From a checkpoint of a small transformer trained on Wikipedia: 3 heads of 32.
Each number is 500 + 25 x the weight over the matrix's rms, rounded and kept within 0 to 999. Layers, rows and columns count from 0. Numbers have three digits each.

# gate: layer 6 MLP gate, 320x128, rms 0.122, rows 117-151, columns 0-127
# up: layer 6 MLP up, 320x128, rms 0.117, rows 117-151, columns 0-127
# down: layer 6 MLP down (transposed), 320x128, rms 0.113, rows 117-151, columns 0-127
gate117:523513470494471524475483509503492523516487518497505473511513492506504504530542518488513494490495487492528501525472471527554520502503477449500509494471506508514544480529471473482520456507484501522478540505526512514498475500548456461528475471478500520489495501454513520520548493520489516515507523533468458527523447504490523513516530494528538487454490511479507528512561492477476482524558
up117:527478504514530476552497480494500504489495522520465519532502451482551523491456499549484497493527468487459538510493477472475493525510509567485468509504525515496499497515490463492487525540550501502489487494475493536459578524485498483498480480507488500425486498485491515496484478481517499503520463489491472481495511496501477459504473523537526524492479449513488498535492519518468517503493
down117:483487475506496487481444491523497474481484489502479531513471463504521518502497514477451504480508468504492515480519478495473491502504487541499487506451481503532486493510483506489463522496449526472465509504584510492489552499506499500492468493459498479506497506565479506495505542523512503492512532514506490509500495538462456499525449468493462517479503440485479464484439473494474480520502
gate118:466524435492536488481497456525512533486492485536516457491511458503505542506496538540491477518511541487542488506506537503492508531552483509510550487492511472461468513478497497458495513520471488523501507493517512511513543478483494521560518477530508542425475502519526513508550495514485506533519529502552505481520485484509459503471515451485493507474522467473502555481490489527497498428485
up118:518501488541513516495519474529498496494553495498536528497518489499506536495479524483518477502474509503528477477483531477522512466503469520473530488491518553533495497559506524501517559501460489476473524446519519500506552526472500526553523481498512532475497532488492514546510512493515530471557450507524488510503474468504471563495469469518487480519511449459513507511492417497499467525470
down118:496512544521446483508479547500583510519531513460523500504502510472513532512506482487515472513536463497467519537475493520504537506474541529501455480518533487480508465500484522491538493472486462505531518506485521478483483469484478508462516532518495569515537498519483494446505503524500533507470531465500517506459479479532507539506523536504442473479482493484487461503497546542515505455500
gate119:473493482515532509495481520489515525485491520521495490529480511507505495485508475518535527490518513491495497488508479535509519513526488493560496484501489501476552504520472503475533481506536527478508455504498510509519453518526475504465466526508473520506497507554459517456479494529513498462480520482495553520510474550477534503513491473456529509497467485494475507558524545537513487544535
up119:467490483532505466498452507538472519502555545498528507478463476519477494487555528555523546497458529536527479521493480505524493493509493513476491508512477491493495518493479554574494493481514417526490516533508485511516510494481487509488535502494488535499554485524511466526482475490525500467469516526480519502471487504496518476489503518522515488508478496507517464497501471492473498515506
down119:494470478499526545494506534502502510459494513506499524505507524465505503546523496463521482506459467505504510472506511546507504480536516561471453485530528445486502441511513514516497515531490464503480478494522505498507539522523496493504534506473530468538515497460553527543514530539548501519473492457543499524522507458516504500525480513491501475528479495493500480500515474513499492503478
gate120:492502495505468506546511491476476498470490505484494510559477534523481522493513510489502512528484494519486499494509522545482445506493481523506521506494530492491474556485474515469498496489468545498472439518459526490523498490498488515534428503531500533528480500503505506495466518464464531505500521527526479496506473542499551493480503512486543529526502500543484489474534487456455490543513
up120:496501509505506461523457518521572517499460526553484508481476522484499479531529553497504486491485479496480546473506526488501510537502492508485451553519508522549521486481507572531526484506520479521476473514482516515510495484489508525519501495466518514523513462487511439505493485497511528483471514489494537539496486489520499541468491546504513511503465508472506486507517491476511539493506
down120:500523493515494520538497522476496511463508481486476516463511482441523505507474487503484525488467500493541520476498477514512494459503521541517506498453497513488509465507495440469477520456478544453472502505531507460517493543480469517524501499513483489491493549516493528500511539511476461477502495501517500476516517473463492503557513449479519506489464525548554492493521499511527482464514
gate121:461516472495531470488523496524490520540501482492460454498543486508489509442546477487487511508499490485505471513487474517523518505512485495531466470538496474481530443496484481513511472487495537490501485467510481489463503518517512478541520503516414501518468521564479553513501510539539468521467494504467523543466479473532485533511503506513445497489491480478493563452517502529446498560504
up121:491487457500500494514437506496532573500483523522505502499521460480510474472477517504526463543442483505469505478517513521533519482476476487515431528505518493517468498535497496525507478455483491487484461425499507505484481492480472476509506549512482491490510502499511469502493472482489541521467465482516513445500527509485481503455489516559520502497490484531529516545527477498508448491470
down121:501504506524476498516534469482457511466507518519559522474504511496480518488523506503483507481515501537474470511500497534450494497496494494542469497460498475530502495464502492533531528519456452504449460468515479485501488489501453544491500477481549498495487478480553487488516521454493485444584510537512523479520494473495501487492522535453530506481493444461518521525506519516464513470487
gate122:490513498518561469488559484477492496505489535528487482519510488498521516491507476517494496506487516525466490499502537486506535511537485478515504520494477441504488506516517566487513492556473539525487466479511491535509502493498497459489495537476476547509500523530460524503510522455535552486509458522500508493484512486522542497499495501526487506521529538487503535448513513491460534513497
up122:513547500463501521481494541494538484498501529524502486541498497508477512527509489515509521517494510482548509489511474477495430494467485507493508513508507515495494485527426491513478518499482497518475478477498521480480498506495503515472503510497508439498447491514519503558479533586489456505519534535484499479509472512486470510475492524514488480494520509502498472529490518501549479501481
down122:497513493465517457515495471510462490504492477516468442551494468484492489517443475529494493479517507483477518478532507474462474474491477479476485517499500485477524501493482521500479479491477498512486460475514541513472510587508522499515485495518507481489487512505484507490500502493541468507500484581519569498500530516513538486475506510488491520524562527526472512483484510459490498534494
gate123:517478487520534513488494488487508506516513542493490499486462506455519521501491499479457452498489497494481504506511505475497475505507516510482495527504508509503490513525462438493488499544498512496508492514499498471521521502511504528489523508492488510494503505472480504479530523520518516472519474472539499523500491503516493491492504481553488505526469502469502523503471518456501516453516
up123:499487500538478531490450489502505519505523525506469484480494506476503477449488507476499491525484507536442520503488503454502511528534536494499468497514507484526498466516518465535489490465532464503484480529465500493527480498520513524499513452446474477471517506538513522475473516502498514529500502502515475522459487507497529501534510474467487476520441480501495512496517515474520449504500
down123:502428479468511503499531510515520481501517484511504523478547504513506538504478478440459475491510492504526469493487498483483496457518475459514562488481480535473482488506475524497510491507523496513508490498510472463488508484516505485489534466537487510520459506512512525477522478503486520497508527512533502511528500520506510455469480518533512487504535515499544494501465538485523483478510
gate124:512522509538559454477475514528505493473540506474481484475481513455457492508533457498521521531519505514536510577488484447514504495549499522510530492546499533493518484515520490501460488466529527495496445520521432498521509517515488496522466485477488485493468527512478500475550524489520511525500489551507537519507458513512483487488512499515470548517447549475488473453549517467510520531529
up124:518528461517529481475454482501486439497484549468491481545489542481485499517473482463492489455508503512498511472499510493467472435516526547503442502509524489496533521498475502491482530457521511504517457518504493512502518529499528524472520464541522510469493521486498497476536525510487479504523534513498479520515457486486486495440444506483527450525489518504461526534596525505528530455519
down124:445511510560475486464527479465502527475502503518515508555522522506514521497471479521483553467490460513523465493526481509510497525529473477456512509493573553460531476525430498484483475500491474510526470525505523501490482507405486495463490519468548520499535522526470494488466473468435484522492508511554474541494520482536497490534465465489491484516522489492491472496515535468516510523508
gate125:539521469487455529495481491503472577460521483484496475502503470505497561477543490482519502522532479437488510515545517512516501455472469489475496517495483511519485492507487514475553503479481468444467456548472452518505526516472510492552492510470470517480490533526504507538506481474519480472469465494526482505512473520494560505518525525530499490498455513495468532527542506521479501514484
up125:511452529485492464507538534501512458490493528480501530534486459538488458523465472498518524533502511503471484509487446549504524526510531499535482475499443484485546510497529514503535505510517502540503518530486491505504492477492497484492493458535561518529534503508504442488504482473483500508510547452525436522514468493484475513490500518494470471506419484544488472477534469507502506459474
down125:530513500470503525477498516511500499488539463524492455507576515562465451515499507517527524564446500465503483489533492533502560469498523504491478462498456509541508508526507458483479514537511519467437532529497500493483511512516494511522519501541463555498493505466525508548528485478490472502473496453531475493513529492509500500506513528534518505506485495515482496464507502476501502541448
gate126:484539524497545460482535537521500485496476535525531480541522526500492501511496470539520484489494512475533486508467508524510511512491539457528507479468502514451525476486495516498522489492516515533420515500512497493531493496521527487474500493491443509512501453520504512493560543502520508561510526514469490535503485490501496512498525473498498485518491511503472454491498513488520543467466
up126:500503520491497480508513483470500527473517485453521500519502469500496489505504480491472489552517558470469492545496525469533566471513492516528504500501478492531504494503515520443462518541487449471490521516473530525506483456508495500484513519501464487499491490558503519516457474499499524472499491518503464488573514544457465517498479511487519493551526471511460477502495535514524513495499
down126:473542466547506509531478511480492485481492443480522488506520496521518506531548516485533501480514524507536496572480538508523529500515542492495515498492532502536508530508508472492518483523467498535474556504527515533505484485472487503502491493504501477479500482537525542557522501482461523509500467514483471515509512553495498542526502505470493479489538504545496539530498550479476484481525
gate127:469551453476497483483475510513525494492478540493519526510504493508473494509560472470436508496509464493513498520501464532518518485490532514512487491478450522452506483529504501508498506506514484483510474510455496492499495509536501543471521465464535481474469521488514469538539520520490504485517502542479488532524520563511535499526519509492526471477519441489493526495533518505498527480502
up127:509441514489496519503492500499533507509463475506522544473517505499509460463503550533475500502502513506477517515492553532483482505486573512458549479490463515509529458474506449514527451496550479486503527546487494550524500492507507534503513481521522491504508491526517534483502465478508491538459497459500520503482488508494500484471485515435475512489494507485474493491469487529498517480517
down127:505495505521511490512523492528527499506516462560514508521499510457513487502468558520521497467449559510472514499519509482530469510463468448534508472549494512499488533515504513498508487469523488493488489481490497497521537483472528445523485521479525534509541472520476506526536514467500495519511486507504506485485512457541483467432484460460512492449520528489548506526481506492500496477501
gate128:536537554496468534485517512490477506545534525500487516527488527524479499492511482527463531495490503486490557521487518520496565469533445464492563505538506479513496528504459534503513496516467509531508497529497486503518499494499532464468506499506470495478473495530517489450497496514511482483499479523494489524507470474505463491482490476488503502471491520514505506520496543496468481500489
up128:522511501513513503483496507523492496557547503500522504518480518516532480534447519497485473506490487499489485454499540473529498501480534510501469483455522520531483473447505497530481524493563510511488492455470517492484501508479506492480484484506528483482496475507521492520480487509492495527542526477489466494507489516520468461483474534471494491457513488496523505459480494520483433459489
down128:517478448507533506497494502511527483477522506483507482510519506523520470512500489530486488529547533520542484519508501491510469513498484536507499497473456462529516426481519514494463501533512502463482481518507472473536502538504447538526478486479498527513521477467476505541466536494542526486491500474512504499525516509486537481533520478506506490494495499487468515492511459492501471536495
gate129:459511480534502497464458509545484489489520539489485516486444499528507505467512524480516466508475498508499488473518530520469482502512518512513494497535489521523476521483547542487487524523546459525497458478493501515464517499488472490494524487489472542464537486485519480479502484462483456534461481504478490532518492476490502511469530485478500512503479485470526483526531539483482538476511
up129:507498493515484534478499474456505464504520528470456488504519526482480497500521486492488498516531538536444485471459499493491435480499499473485507510535504501490507472525463537482480487476473496512496479474496468487459468519517544535509522502503467498496495503459465473482507517489509508522550490517483487487487505524536524544517482497516527483538500498498497536487512509525520531499510
down129:506508515509509507439469504475501532507468503523497506511461482518519501498498507474453517463460498520493520502530508504456481528514471509514495480473533506496497508490539487527505508466466477523495525518520496459486518504481495500536443501474510495442489466516505517519537516489463451503491490505499487497539475520511480467511525490554460501499478472502472483500497475517480502469545
gate130:513479480495526536504504531523515520499531484525526518525486477504456544466491519501522486516496513495531488512476507508528555452578481483463484510491477476514429491505505496481501485502543479529493497510503485461498443489488482507509518492539473504534498524498473479474546503466494540501492531462497527499506475481520484433470494514482500463495498507545468522530554510537459492501535
up130:499473473483474535483508522533487506521488477507462468472498494483498507522517489545472449512483520525477554463524521521472485526529517529493481522454472520506524492521491559490505479507482485484493540481526499460485505510537458508548557463492521462497475508482507467496488506518473537509456440522487430506483486465527486520456507497522521514496467481515523472496544491491484516522457
down130:520471531493519486510465508487465541493493526530523492505529476521493469443490573485432495492537513539540541504506509490529512523482485524477490498485513483458544500542469498512514522504486571494501482461528524493488537532511466508519484490460513519510471485493510511470500508489509456493515461433486481550454488471491490541525523488503513506519492514507508499481464536501509494519458
gate131:480540493505513479478502477468489477520512542519505491508505494494520524530512492511504511522520496493474477510481509481505493478544474513475526515456502517488508518505490500485511526531540491475531518511534540496499493480503490518466496542494494500567530475530505471510539483475538493570472524522511524506528455492495485525518455504523502501485502503502475499490509500504510525471492
up131:521492524491526483464523463486491512519523475492492500464475451515526479456467464538514464516482511498470483507504472508499468493518523508497525514490523520515499491512440504493506510514464531528499507457489504530491532503528487491490475515529474521519460511476460536443516517538538499510542483522525520490501504513470471499464476506474502472462496498502506506502468507492507496472505
down131:538494489481514512539479523498509493516467475507518498538460470494529496475466515492505540463480553474526498477490463505507512539479495498525497500518482505472529529456512505524468510482492506526487493467499457499527520490515497473519503475472503482457475459497511522516463505487493498482547474462519514488498502493507507470485509449494507506526481546478512483508520485470522533531487
gate132:497502450520548515490526519510502510516526514559515469516521463483485515484498476527468533488524537476511496518476488500508505481500492488510517494505529467468545496476483498446536486523538563528466486556526500482479503499543504499546477489514509479488512519505494520528501483500477488530515512439513476493426496495488505517487529519468492516477487528494441553543483500490508500501530
up132:518456496525546510496465477491537536488472509509520491507532484537499499484497556498476492515506495502473510525481487524505529460518480517528471533490499474501469530503498473496531477519529432536480516489522459488511533501495538516468500469497498493525515496509520544483540471518521482513505501477513480511486488529488428484503490509472480451594550521546527463509484481511528533499528
down132:516462477519454480510486514520508507532498475498488489500493503545479463484505527480440496461494455501484529481468482476533472485536508502494531548471493474544484529524502477516523492510502498536521478486504474518493471483525467537516519479530525496534449474485516493484561491467497502484507506526496509500511517535481522492472489508528491516524496486536560487521435488500520532500553
gate133:490528469502524479530501488505500496513524510506564503507513491476519497513499552515501507477501475511545507481500539498480511462513499457486460485514487457527490510520484504511486520517498521486514497491478490526502464509501507451464504500513484485526477501557513514527503497471514485507507526531462510478523524543492486500501508573477486520481475491494472483532492500478489475576508
up133:460476494493503519478480497476481487482514447520503510479492522484504502504498486534530507492491562519526494519486493487524502524493550494535491519519461528465505462461532487479510481493522500491491513498506474526508509514471502536472426541471477540487528497472517481462521519530489543514510505524482468496511500491489491500470504498490476518528461505487506531429489483531492499543459
down133:499505511477472535485546501484509481498471490517510544510512469532472505535481509501506529532455471512519474474532516496462504488514474466460516452499553493433482482488472501512516484501485472507471513499473503517525503485501508474517449471524508486500519499506514528533504490467514507527481521522506514514458564551498486537465542488512500539536511512514501526492528505519502545475518
gate134:473525504509524516477476518489532501491454503499491459549513513517447494484528513472481546508525504462475525469508477510465511516514523441474500498517464496489555484523543523457516484509489493493468524509489508480484503483487494501527491472452502530467564492506515471483485480464515520502519536483483499511515507483490570506495520509509490462472490506473464527526527468491502488507484
up134:517494520482501491502522496491527535466494477536507503513511487504516476490491513516504534567491506486476495469513478512530489527507549532468494536501463505511512477517524549513503478521527477513498513538476509437520474488484472527502512448478509455504548539546479457501504501469489511519518530527525515532471494500528495508510522514473457491546506514507442493453471505499531472501488
down134:508497525535449510514458492507463491486522458500506465496511525506487488534496489540501485506534531480508525519516543495546502489504546532501477519518511530526442506490505509504546486476517460496503534471503510524498498509541493569484491525536445499488520489543490479514493538473527497501514499528460462463466471502513450474525521522505514516522494523509526479507491487494501484498530
gate135:553506469559533500458511505504521519478538514475511498536473519451508477519527526515492528518536446486518528530456490511494485465487541486464505463496466478533510445483469490517487457500501496528460487530534500488490516508549473469441525500465480508532524502506488502474514537517510491510540506480457511509519472546502460523505505518546497452494523488498492516426545477466527501536507
up135:526508511477507524543476498545456507507450482511558494511498493484516513559463526524459536530485503530462440457511514493477488495508528520494502483533491572506499505480493514465510468525525486473507495533476448532499536469491493541507449466487523529504491495526475483476449467475500534441514490495496496519535502501499496496515510512488508468481525499527544526505496518528507499539507
down135:502480522505513511510490511513501454471510466506531499416527507536468507492524516554476504552507486496521504461506454485477472534526502540519534527478522504485485484550532499523511493501457491432510512514514480476519501513556497501530497513531501475469497553508484547466513510490521531453477486492521497510485479481489494520511537508508538545505502536472475507508545519450520522471499
gate136:486503509555493521512518486513495489465519498538533482528523500521481494468523503479468508512538561456505492512538505524487511537493526424479506534483427489446549495473519511447557514491536537504488511498528529479531488522494465472476504526497468498531548528552507505486534457474490486523484499493481526514510502522546552535498507530446439487511519487531486508508492529533513504518515
up136:502518471515530482490544497492516508508551510496502480474450453490536469532466481511449487499491508521516493528478483427488496505524538512523506522514527495478499464465446479488539553477532509489480513534507494491508509512508504499472448546527499530499496540546472490458468498522487497542464460473498473465503456532544506478532523518511466488469490506502500501484467515515551503482458
down136:456472495493548506492529491442553530485507500469460527532512500436505517484465471515502489538505498491509437549475438526481481526472505541485533506533500528508526456505512495477503509475501483528497439463467535519480483526502499493482495511507549486504509509511477484468514472478482575541493507503485528531478518464508469469506489486527491452486495491462509508546486521513484523493471
gate137:535495506528495512515504458475478495502526524497527485515506494503547521518518539555503516476507523440446546461523552492481503523520520516474492545483508505513509495529513520475511491493484520488493492487474478489519466477507511500490468508475460487487539509480483493448557507534540502526515507526500510490525493531515480457456541496435491519478468474561507556498521510515459476532497
up137:468490495536538479514468491484477516497514516506542511479488472523488489470486522473500477541514498518488494506575442527533512547496558498535522525466534507461516484480499508511500472478460439462514499498534508466500474494506507509532520506496500490482475506484504474494493527488537481497483546512495529524523522488490470515493574535486504521507533515506507565528493523472559546507534
down137:553502495497498538476492475521499483496536501513488529536462498536512466456546510516469499476497479534504491489506506475448480538464549536492507494508460524558497460495454488533517505509492552509535511532536523533506491480529544545450482510509508468452536501486488497503520482507479476422486496521524499526500544497520509505485493523512510484491516535497499502492452507453501492531464
gate138:511508492487499485488479496515495500508539521524537452526479487503472511489517471502490516477502466525501526491482491514479493444502482547476491515504528537516533481524460477520500489500481488479459473496500511501456512509494497458514488486470528520500511541508503514485509493506483511500451501472527502504499465524442504514539530458506503441518515512474447513513494495504528485484525
up138:444549499447529504481497515473497514482519471477492502514526464510507516451521506545513494504492496514524521524516469546491494467504514473493479506534470464530543508479453498498517467526557458516531468479537442503490491506496501473500521490502531519538476487499504525459552497509487528467482475504469492495532484479501470471488501501476519497491469557478492481507533494482532507537500
down138:516502481458517475478491476515536487497511465562491510497492507467484508480514471491499442495467470512526522518528478490510495437484477503455508494475453527490513493551522465511477460491500466502487485506562504446468494504483492493510561510523513525498541524513471477510537499516491524524506511499494508495538494491496501507528564433479537511522508515492454473504516511468509486506504
gate139:516493503478473489486540492499493564480498511472516520492488515481503507499525505508507516495494463489483477437507505503481540514494478499498505532525494512493490498489520538494507487513499451498475519491508519503549490448529504489498525519532484533474497522526514467537505533487506486513491532481481484530512497528522490515505478472477462503479482493532489528500489486493475507535512
up139:497516527517525466485508488518486503488466551470533476487548527494513468517471501481494501528467474509501513516496489508494501494467542510480551484454498479488565527438497483502529495483512513502455515522502484516502514513502483494452500552492478482478501527538492496506500503483550521471508494486494491463485483490495528551456522521499463517475491501533520496505514508514468507515488
down139:545531496467487515507482469528509472474485511512469470549479481520517504491517523491510485521472479511468496505536486488505525475475483516485515503526498515525497518517503514536516504499491522514542499480540530502521528633448479483480514473511517475493528512512498480502518548502488489492516454548534487497540499499491512526495485479485491504508515491504483503496515471513492502493472
gate140:520485496510488509458522524524506477524532485530487518531545500492460551476517479505492525480494541508525500491516478470535504506493482520487502515474524492503486484480456516490531514492473498497494484530519519472515528509491457514520502454500516493480553519486496489499521542528536496520480484492510489478498469498491446516463537552497524494507494505519493511487524495519460533529513
up140:534483531518538511501520485497507525496488515516492511503495521496449493479483524515510522518498524543511493454478466488531538524491527509524509543527509452513506494473516518513526491468469478517493484501511468476503537509493486456489508490464544504490491480557486503472517478500499479529513498486495480533493454465509475525492507481507478469511481475496498504462507471535464485493506
down140:481495519512492494457524534520529484472514520502474490463501519518497530506533506504502482461495517491499508468501494503525524432496502503454516522497520505491468508531473487491469494489525542494457526501501541509510491485546503505460533513465516488504542509518528489499531538509548478473513494498473523498523518528482501491518487532492537464513468461496486504515476506492506486504537
gate141:464525487582496500528466514527480509508519483526510519554524491454490501509526477530508522476516448502560482512501474480523478482542470473501530515490460469496521509501485484542528538537478466529490499464511505425543497512479453482499485533515519507538500507532492510533457500510530490535518522437551486540504509526461514498484467538510488528462484555506477472514501518471545511523483
up141:541503491556543519498487486524462492535535445511496463558514525490517442550512489472497492510546480493497512490501514533526475516539513489477464521476454491483476490479490510477515475500495484508512508512515485516541534513478555483446458498498496511455479506528458484509485519487516498475530458531487502562525476514460497480475487508477565547490530505497561522498531497441509531511477
down141:475486489508499518492492457509509477503458548462452526528506490550485515470491497512498540453487436492515504488517525488475477533509530488503534508526440501462496542477492515497446524510494489529521487477471489502493506427477491511538513487508473481524461480476511481509492529469500515508515507451515446542497490474486465548529510503474501511499548480569503501509430489506508489528453
gate142:517498472503480450495504518453566498456500518511541515513475446532548536492501483479528526564535540493476496492469529461499547438506488485487468484553489489518505488548509499535473496524480495527451474496506462532511527502503486470505444515485474537509460521502438550480520513523495537488487452473491464497517467516507480513462508487504501504499449498531528522513525472480496480520528
up142:489480458491502522493523493469519517467502510482520527511486472506509502493489513429507509461513533517471542512458469496568483469472519531514449521525516503473450493487495490509498523498457480477481490505559547502481532543512524486499526525483537536523532527482519520499458507458496474539517490489503520498520453481481551560523469511461528491488531518495531481511512546489533492507547
down142:497558501518491480491494485464546474502533460488524493517523564497546532484526519474484523478506501522526532520539480535492434505472528511480472447529531485540491482511527483454508479491476449503484490506519553483513514487523457489528504503493554559517507492509509534479561521529501508528492507457527517481535483511490502535531501489481491457459516533513515496500493499545497519530487
gate143:529497522497479474453534525523485501481531524548505517487477501530532516481515506482516484481480505494454523513473526447488493489511510498498507523536506522475479528543477510507488516516507540520483475487540488473507523481488505507513501480489492488489492493494530505492531554508485539532505484520469492508512540488528450503483479502455495488519550472473519486480495531499497490481498
up143:474462531509527548494469513506480568500536492484559529490437510527494497458536537485496493497500480500495480474493523486519513502492478482509490488505509501490503499533475527510502457453486516460481528474491499515498484498511512496475505497497491505502499493496459509498511491481497548525495478504486487475480454520513505516504474505530489525491517476524502481486503500461466504475468
down143:471508534514513473502520499464520501495487491512511511487496524459487545518488469471491491445483504505508483510506475486485467493495507503518562510506494506501458521530541486499519479514500467458532465500521497492476538506513536485507513530508485472499493481490511509493473492514500473484479516504450463478523521505483476502490514510492511508538544524497519527525536525500493469533542
gate144:497518449510510479469511478488486486493465517534522478520463509476471488531476485493496528467512484518454495489501531518510503547474535496502473521530465454491548515541512531516515510515509458487479432496486497475504456532480499448499529488496467503531512502532479488530497537484517521513488494506463490501558480487466473485508502470495492475533579475513528476458510465503515457542491
up144:508536510465483480513495523498547519502479499528499507521515465553509486473492531515514514483479515515524515480517469452499496508462487477502533492486471520487502485457493524418551498512516544535520523508488452531480511453535482519474499485499461521497531474501499501518490487499532528494488514506498500500463532501458537513477503553503533464494477479458503506548483516534503590511493
down144:463515482465492523487467504537474441527508553482486487507484491562506515477475498498497519527499497477489467511522537541485484518524522533490486530470471486500521528499494519505516495565531482540494502504512485519508493483475475510490550498529474487509519484555491463508527542504514538449468491554503525495513530513453509489485546479502525507496498486513471506522439504461523542511479
gate145:477516513500518509519509473508477512500517478496476501482491543508512484514512486492518482502499489489504483481493502502491499482484487520521502514501515502519485483487494499532489520472486495468517485487515502488481507484498515507505535504482489498524482482539511498496480502496477517491494520459501527479489517492496492501500487516491467515525509514498513505496501491473501492518480
up145:519520512485511501525487519474491472502508517497506516526524465500494521501450519501512501508537474517487498483528474498501446484529525529532465513505491495510525523518493497493466454490478475490498495481516510532500524501499489492474505499504510494449544488459512490494470500500501504541471454507519497494481511467539501502524508531487557492543535473499500504496516477514510505502504
down145:480440488503542495514531501483514521487512511503485506468501530514511493514535465488487475458495527481492472492467489470482487499511497481503529495507509502526492504484474499488493512540510483508506501505475459493474492525508511501491533508512474518523461530499502473506499520502479503507514550482496479516489490475506509456496503470508504498488508501472512530496509523481506476517520
gate146:495537510508484485495501539520478496512469480506479464510530513492457496478526481511503500529537497450539513495458487533484500506555468510495531508500454466500503489519510540509507498480510494511500462531476450471544472527542529485488464462489439514503516509547508501509525483466515506502515505547536507508482510518523524492472516501443466440490470554489514505511510499522518537460486
up146:471542511510485492475548494496482551506490523525438501529478534515500475545517491550503506519469493492465490533501515470492516507482509537497451527487510541490471494495485514536526529477511502492475475494484536485523472485481476478499556513469500475513497502520490450508496480516517541477522526459506505574515521490499525487519487526570513498519495548489485509478484530482478507507484
down146:509468512514519491536480471547494470504515490466512547522501468521514544478540523451562503496541513534510473499495498501484541489495481546538511478464467548505490488514483497505508490486505518476505529512521516496551476484510518514486486524461473444484552513541472486479454490530503495472525515527488517473489549530491533472505491533527492479523524513479462484523493499466517518485511
gate147:499467540527512484452496496471503473503515530492524504519492505529530499471511485510493539526521501517514524532511506462488515474546462491473527460504476480453506509508497505489495500488488544476438543510484487522485487521521494498501465482528497497518515470504480512524520511485491468532527520485494448517513484494546495498497482482523442442442503503477510533508519502463513509508531
up147:510506486498510504504500500532451490496507511469508529438495501499486494505486490520454485516515484474528492498538493510491497508473492459472497541500525471475504471464483526538499486541493446459520498486537530443488544484492519479476474508501513491496530514531519502458507498593462469468521518489469513528502577528489499500492517506451512539535491518483524539487508491517501487470546
down147:499547512462522501495497494477506514515462497551547531434538478490499499532479469483452503492472545561472481482478487519482506529482506511468469514509509547525480489520539487516452525509488485435499526495525551478511492512479489496493492478528548476515542571530507475506519500493505448499493476485550518491492497495526506518470500541496493543506504506504527515491495485496502519513486
gate148:457490480518509466492486505505460513471513480508534471511440509429500518492491479536475525513546528460495525512489516488474510529511500532554533527519505526472488497532493493532516483498447513509481506450509461479599530529499484492517496491458514504488449489500503514469502495511505527526508475537480470493455492492547493520467471447514507490458512556485509537484483515537545563503485
up148:507524501493488542481488460529529547529478487495504506566549472499497493527548530469463495451468462518544548525468455502505465464484512494501481534465475525472512531538468472554478490523531476484488480488490539494476465502471509453461501476485521500464526513523478506478505489483493483487502485525534547476515548513503472503503492540479528472513515493459476435531457482486500536506501
down148:532467503498480520467459508492484490501453522487482475500502464539516535520484519466500475501477493474513517461530415486457511454509505532524481500478522491502469490480487478510489516496543485519486488467557497485516532464484459482465492537484473489515523472465498515494499520474479484477555523528507561487474518494508567476475453484505507519529518454483482493464492522539464565514536
gate149:479487515483533475496493470498540499487534483504536520530473517480480506522480493457469528469511500485508510531482462511478475469473483486514494527519535493512534490509474526477494509522481461490488530508502480467511551507513511490505482525500492530473537534482517487474496518452505475518481516465476470527502496525503537472495499513519507504461533537525474499521519508475518533517557
up149:520506524485510501491464532481502493551465467502515486533530524503496491510511484524514498541484519467535522474525531465459459519480496479482495506480482520491492476491544524493506538481505488478502489495534523471506522493469485496498502463470516503506468491511487503505527511437487509506502423511518472505493507507523504472461465485484502510499512520481507454513492524510468490499486
down149:488505479527527487480553485455468493480516502551487534511534512516473486514525522488487503484531484526511485460467498481506470468497489476502521480500495472542506476485459499519521513533535494483464492495505494523499505556535504517478505500511495509480484510473512488511491489530536477530482524485503468513441482513496462518511494504500504509476512539502485494526532516469506506489511
gate150:528511480547501552483439508506486466531529481473508485486535544482502539494555523491475466528524505460490513513491476525518482486538481490494513497547496522463481512535501498471512474468511516517491485545514491515504490552513562492524510493439449486483518532532485499511513525480503485505495517520500560487454476500465479501505526529460475484488474509500503517495559488533534502458514
up150:538479536485504507501513465476469479494468481500447493502572521470446508524508514491458490505518490470488490499448485556507532527460477498533505503473453515507509472484496526489463491485524461508489527533569512508562529519465538478540511539465443458486512531494513510496562515529479493488486488480474526489502505442486476484526517475492494489485513522461516540500474517514519465464460
down150:422491507498455493521560483532513534485507506504472511475468468521483528512463494471513485517496502502512517534488518507518508481503560483501488468493523522469509504513466495480488489492510472505529543489508485478489520503494524485479472573533518471481480499537494531542519532509498491484549475536471419527510465464491482485487504432494507531478479474540516496544552486464457509522487
gate151:506482495528489447501516530521466507529461541478480513470475494506505522506487516536517475477479502512472477453511514439463476463519530472480520464502493499503478520492528513497527519498464502445487495516507509524492520501493516462532532488493509509510482473521463464509507521495511500501512500519499514486506512505515489490458511517498469525514489537485509476473491502501505446546476
up151:515510523496517477498536514492479493545488516478509459512499482471522500478496475518517502529480513481472496508512510451485483535518500499453496521462498506543505474505482480444540496503493477505537512464489473456515485511496467491494501496418507541520467518489526482520511498513509494500501514501483476523486473528516514450510492469472492479483517480500482488483518510502510490474469
down151:495494527486490533506471474525517509489515524515498514524491494489479523517501518499486517502497467532534520505478517534550499479473508539519510496479529490484502528517469494542487488511468497488500515471487495487542488498512504475498462522526529489511492499544496519492486505517524501505507490515530515487493486489505488554513489563496484487481499494480445492529544493542470546462521